config.toml
n_head = 9
norm = "rmsnorm"
bias = "all"
Each number is 128 + 24 x the weight over the matrix's rms, rounded and kept within 0 to 255. Layers, rows and columns count from 0. Numbers have three digits each.

# up: layer 5 MLP up, 512x192, rms 0.0451, rows 195-234, columns 144-191
# down: layer 5 MLP down (transposed), 512x192, rms 0.0324, rows 195-234, columns 144-191
# gate: layer 5 MLP gate, 512x192, rms 0.0467, rows 196-235, columns 144-191
up195:128114093148179095097157137117136153128139115130074127113148174106131146158117120123122160145098116101128165153103150132121128118141102109101153
down195:167137134169143137206149129142162135115123096126114176119108144147098148149123121138144144118158174117111147137116161157122132123139170133095132
gate196:107156129155078091108123133141110122152074174138114122143145138119139123133134151121122106157116101122135157124109110100114154151129127118118156
up196:095150120127142121118125113149133114134111127156180124112151171118163151096110149147105096171097122120105118170099112089119143163127102142114125
down196:094077123116114169137100104143124124099153102159142093152136118126128110143097141159163140138108095140181159104140173158126134118081096093108133
gate197:135057121134191074181098142139140151125101146139128142188131110146168180135116111112146120113163146134093094068090101139112139092115125183143142
up197:166118102160141177131129144144081163136178160137146146081148113148153148115115147108104122159136151124091175117118162149129096143161135108115142
down197:139104117130145103120124174122140133123139144098107122139124190153081108116145117121100100129133083124168117126119142159131136148079137133110147
gate198:127168096162107125121130138149127116137167132156169096139118149117126126118121122137091145161137101145090134120155109090154145142131119142139110
up198:159121115145113166134117167122167089115099149139150156139127110137106128146139100134164138171156144120149124151130098125105131121138158086170110
down198:132137096116136137112122137120107121160140080117124089140109152128109122125138134114119167128163122157166110105105145096156135137148076130147164
gate199:104126108180185132073114131086119108131138137168137154128135143137122108121124139174117148090093105136132135154095121159130168128111117171189144
up199:090135098122106090120156099164108190159140146137158118126157187144103150125085162102147114134171118075149103087120118076100155138143071115102100
down199:135093133127107139144144118110115147122144149128139174155108147112088159141155127110171149154144086131118099107087116171097191117144106175125111
gate200:169095096116102104127123127118152150140140156119109172138117167202115125154095135128117136143116113172132126090105090153100132127102132139125088
up200:085124096096129145123132095131153172124144127138158152151119103159119137142140150172112151162124093097169118132146167098143087124121157104158139
down200:098197115129088114139141132143164124127125151118120170088134111128113167151128095110086146104095129071146115131125141143138129143099095135093100
gate201:130134107101116145094123100131157150107154185134111107137149163117114153168138165167101130173139152118124177085138120130135138115108137163111101
up201:115172128117136116111088118064132158125130136117166128097141168126090149117143156166097092153099147110121131118104117196153106107125102111156127
down201:114142095156103133138113089153109087158150118118102117138114117157117134100110175103128109100130097128131143133130137163108114143174113150138160
gate202:157132117143107098108088091111148104151171106106105149099133164124096096137170097139148113080084103145156071134150117152141138171121089181127127
up202:126184119135135125122151165131187134109136108129152137120098143113124164091088108157123116137123141090148167126108104135118159071125128146127154
down202:151132149137105150144106159160177127069160135133151127134123146101110145126142112144119110101115090121099140139142065111119111115163097153115111
gate203:114146135133140153146146095075125123132129111128128104122111111081141118132121099102164128106137118116085118130121103124105107158115107139105128
up203:128108098095133122121136084114127109110160134097131082149146115141107119126148090137146105145141128125162103161123107118143121114112113158082124
down203:158145116146122108146094105117130150142123084132135076134078143109093110113165116152157154166031090130105127118136174159106110090148158106133134
gate204:123096163158154101118133136130119095146130139088103131163135138158149178129115147115139117125111085098117138107119099169147138121164162110165124
up204:126136092089121178157159167159080085112131175112128152183118161078119140130133125078141119149119139096115113168090096104130168167107113155147126
down204:135141117132171114142176106141127101114101095129134116172123190131113150132124143146180133098134156102092131140092082094104152128136119114155114
gate205:116152121121149135122091147137141103128091120114149100118119109131156160108138156116139152111163139125182098136125144133134122153107133124136101
up205:134121113142133148115132108143109115168118132151141125147101126103145141111133101096144132102112160167148094150133102096107122104094090176154152
down205:109125088129136135131103149126105114079159113118136118131127139150140093147154115148134129133148123135146124104144076135167146138121139139142128
gate206:144141172126133140089124125163098135135151113129151137110106097122140186103139153116159163121136129117120120081152134134108136085128100147133136
up206:129162120133146093159115112140130136122143107147137105181110102131209137125127144129131121167164108141105134113140143127146122144164170149136114
down206:142157160134087143146106125107163159149117122132121119082125097129149124102122124122141161165150121140150149139145119141116146137132102132095098
gate207:139130121159171164128145108148133131085103097122075130126117196165109142173108128136140111133108169087160149128102140129130114136145126108139119
up207:087147119103144115126156162156109162161155096140090139146137083167135127145118168135136113120139116117122129140117121081113108108123199156114112
down207:112081129190129110116129123122179147106096184156066143137115137105165164092109147130126171196137137121089131103123145118110125107137100109128133
gate208:128150153100184113116125125160092157161136098165141065122141175090171155149153103100089110111124127129139090131107125190099165108101162134112118
up208:132146135124118115123117131128128115125118134115174100109082122143137057122138139118103123126096124139144104139138137098132122142137116135085136
down208:132105148096104112098085150092097135129200144176113078129113128126155114076175107135061118156136106089124097151141124132177128098125175133106109
gate209:087110083145114121125173087142164121135145115110115142163152170173111106090175115157125148135121112080145136104111117124103126127103156161180139
up209:144145146144136167138105162166136138117098132094113101120107111126121169138098113096140142113108150140088128163172099116094112169153135097072104
down209:145146146109143122147157135138124110136129128155104162151194156118137116149133171097130088132082112102130137101077114143137156104152126097079119
gate210:106139155161115103145150108130121122164133123114143147088130130151072124099155135136205148138150127145157146115102089093161092154108123102119129
up210:098058144123132146096143111106156159143118137134171101103110115129108097152126129140160144106153167121108111096116161153131100169093150109148139
down210:152135142111128154136133117143109147099166127132135128123110111112149131088119074120157168109121135089119125131121106099093142132114143113110169
gate211:113115117131152146117119100128141147126119130170127126124112114142110133149068117079088170178101113084106120114191140119170113108141130106145097
up211:124109155133169123107154115109108097140161164119101130136113132116128135089116113093128153100126117137135163140086149126125153126113136118127137
down211:125124106143083090092086104108098201094125110106073142113153118167132128155112129130161079116135127092182136125120046149136100151078128128108110
gate212:095135119130121100147148153151120141114154124136114125131147138132112103135103100133123121128124123099147133097119113162108155119123106159150113
up212:118123096145168186110121144072142145155101170112180158130147142180117165112177145111146141124122134127162146121117105104133106133132180101135105
down212:128122173093113092158137146157128104172120102135186191087158127142089128112106177123124157162134114156102149169126132165170136108135135119114122
gate213:164121125165090125150128130162137121159129128174173131116115155108107135117109156125113149118143146116132080152119126113103085093140134122140128
up213:142148125181157131158120126108130134152077114182121183117126118133133113149135196113152137138131134163140113103117133131102145133154116136123114
down213:134181135160173138144154147083137100161112125190143191123112146108127103110148142120147151114126122144104125127169125132142151149130127156129163
gate214:099131150120097093098110121137131142141111122140118083104167117152132160116132128135105114106112142122135085173104116148113099132116130150098137
up214:122129105107113116106109143142124128117121124085127138094150100107119147118151166121077120129091152114137186142109115113132095115112156128141088
down214:143150111105133184117097118119144132137155141120145119090122138121116120115076081115129198138152130116148145114117138164165129180141143133129089
gate215:141141103151121153114120147160125147140160106168170118140147138108108111143126126123113123115145104080163108150177137125131183121096114171137086
up215:109123115162162115176126134136096145125171118120130104129128120102147177161134141099141139111123146128119121179114150146099133134101141097171173
down215:115115136157146151151177147178103136120130091114132132132151128078100118141141154091150118136104162116134107147141142099118084155110105157203119
gate216:126105082087114104119108126123111141154139109120133157188097112135144130127164138154147160136168124104116120119139109138130117106134097119109149
up216:123139142113160121173144099173083135126089078089119147117159132102149121111116162122131133114101094108095115096083138120135190102132077156140157
down216:107112155143096165068138200134084118103125130138103146142162127189096131116095122147080087137102118146147144176122142140108075137130129128105131
gate217:150152138116174115171153150149143102100126130105161089109117148138122152142080133098146127101138077138130080172123098160115132122142118143098131
up217:098101153166110121166097090112107112173163155131125104104129135101133105170078077129138149161143145134114139134126141100160134109125124124135165
down217:160136135101152129127161123132127152117099089117127120114122104121129145111086106131145110100135106114188087117138110135112147143134108122099153
gate218:146080095103101108127100168119154132116115110143137084123148131136140104104168121133114138119120097138131133117145133137145134178127096129108139
up218:121137115100123133098148150110116103140125123112119150119129142140107117133114122117112145165147139112094128102126133165159128101138116125124108
down218:142090122120138135101163085139130135122140147129111121112143113133114147134115121157150135151105115101116110125101128156162117096122133160147127
gate219:112108099108103115155088129106128134083123092132099157108123169121106177164125133151132134132145099129128114097176144139141094122145062134126101
up219:104120123103133145138123153152100134112111143155107131074127143110154102152148168120097159112168121103154120148167156137127093159119140118154118
down219:121145087153122118138155113108109072159173076092159155176132147089103115109131099143095128143158094176139158146121102141116159107134146127091109
gate220:102101109162110145108107162192126126129108085105101144169162117148136139129136111133140121113113069131140174117124123124133147175149110136090105
up220:131164097132148132053103116120154108125156156094121135124136142183109119138111116170144134136120121129121149166124123139135104156131093122122157
down220:069097109121125129130123159096133142148184123161116146181160140157123129104148161133103142094159117147139147157158134171144108154138141141104116
gate221:115150118151167107144126108101135126125166154149124152176189123152106148102125135135136152160128094155132120118087114126116145087116134167104127
up221:126147121143152118140094125093139139110167117100124121157118164123137127109127089119126086113154135138126128125168135119076177116131115132089161
down221:116154145107150146115139120124144120114112151104109144149141115098105143096130125147135066110107150110123134180146099115172097111114113110118149
gate222:151152118127106107152120111082120114110111143122126097121115131134122117114101124154111166152141161137151129129137134132117146136117096128156150
up222:164129159140155122084165119166108100097157155122166106148145145125147140114156108101113149159100124151186153105119114107152100140118094147107154
down222:127148122133125120137110136106101126123139112133139111112115136137084101127170144137123193144140150127124153162127183138123147159108123145136112
gate223:120172144141106120135173164123136145156161139154117117166168125140187118124085135112092110151156111118133104143148142151102104132152118131130133
up223:109146118123150179123167093115170102145082131120141161078122125111092134175143160136125140166107154128092114106165132130149121105162143132132089
down223:107125140124125136162104132171094194124158168151130104137122171104123139097155142102128114117107175114117141124169087158166134123138111102090162
gate224:185114104128137115140133081127135162147122094167132084142114153175162083148121094149180134181139104148113090122133104125141120127093085140163146
up224:124138106118115113171123119085165144147127144116100162128167106141127112113098136119087107121116112121108160125102135136104067107127112137155135
down224:086145130139116180138118180092169146103152124119144117078110172145119151141113155124124153171116137166181142119106119128131155132147134115143146
gate225:148141159173129101142159107133114198129143112123118124127143148148164137130159125111118130136083056124128133133144137117157140136151140150108179
up225:122148110111090123140132098146114095138152135112136166131153116150142185104162132141098111105133114100110178154152143151155128139146133117129129
down225:137065146128157135098122155150075181115125116106109172160124141137139130119111133104108131121085121170138081142155074102147106114106125117133143
gate226:100114131163149120090090133110057140140141118100083119132170095124111142108119143146113139119140099144077178122121129146188163125134130162122101
up226:135095148126126118127128103126116086097118124111117140118156115138136121139097085172129144146085139156106119115071091137113153061137132088168114
down226:107127120144125112150084119172118126130125119123144122108116142061117127075128094155161131133142085121077138120156166126166147125099151128171098
gate227:140129111095140083121128091107100161135106162095127151124125123103152133116146161115129122113124107101137088090120079099140114158129122142145142
up227:137083107094136156125126139109147156137097168151152161135123128119166081122133154105103143145103115115111118130124134156117146136121091113162132
down227:097149114130147118090122114148129126160166113162136114106093114114132122095105180119175191123128067158103149086118105131144135143151155161137133
gate228:083138088109134110111150171140159127139148158156129148166107148152129141144166133161105119113091145132148160142153131152137141153123110148166104
up228:090124152142124149133120145103133091143117145102178127127125089092141129127147106133141113110159100113074145125166138148076141164174113114104128
down228:125104150135152136119142106109102127129130124135102158131132140127136141182122120134124086110102128148157126133111131144118096128103149099142153
gate229:116125130107147096156132150111104166165107128132109130095107153131155172126122121128123121137097113103142119116066118089112150126120111132149115
up229:154160151087124144113166146084130088080145125144132096140120162161139131111130108130167111148144149087142116155166110158106117104160172143110119
down229:091137076149145107097164163124128127186144138157165175129137153101133149161096111116171084119152148088142129094139129106135133154134102125135148
gate230:149115115167130133129122114141086112072116145152131117155128113075128107075085171103126091149126064142107152108081084113130147090107114115111174
up230:131136116133118115098100150078086118105151147099092143083112125128147102105131117130160099090097129120161120091095112112123127146170109151088145
down230:123161110114155112159149105107150146104074151151162120137154105135146090123125104131116127132120098182074137120118133115125085144158104165159174
gate231:127111094116126157151135126106109147151179129103127124122126144130142143097109157155156104126117131159121164130112161116150149152114134145114086
up231:103123111148156159116125137109176139116099081111121127136113124143123120138138140139098134099139130135116126150109148127112161124137118107131078
down231:182141132098176142119129100153128119096099139147116153115161099094134146100107122125131142158131118128113115143105120123157133095102115116096142
gate232:142100125117123133109142137081101137157061146095157119146139129138111120098125178142161132140118111089103089148137156103138135112122151168055149
up232:131100109160085113135087126157092138146134095136148119120139141135124121119113151175107119107133084144136073129150145122135124087161106135191079
down232:122162137179168114167160113107163109130115094107110121112094096191087142150072112135087163113156110115129113138120184131107142113219127152162130
gate233:092086113087109122151132146136100138122110129113134069123175089122180157143164107095121125172115145131118114133127124091175091141067111142091101
up233:101113142122161165151146104166130161123118165118084155112147113136099128144119088127110161101161121147154136130165102085132120131142125160097090
down233:121136100109153161083145133184105138188102114114171197145121123107129128120082135159149135187106125126153125122119115132118099128168110123113121
gate234:118143155166110155123164138116095144141149142179143097105150117088166127116115112109131122120102112104133106151149162122102127118122128145107160
up234:125182158126108129146141168121118128130063123125150160114141096150120132139136150106160137116162145134098133128074148154108138144145179110157155
down234:102111140154159131154147126107075133154126103108126170141115116159099120120118147116141164122112084131135100120139155097091132144165098099181100
gate235:171129094148138135151131124117156124109135110147107127134144141109113165120127138088124126097100102114138090136108097116146159120091120120180142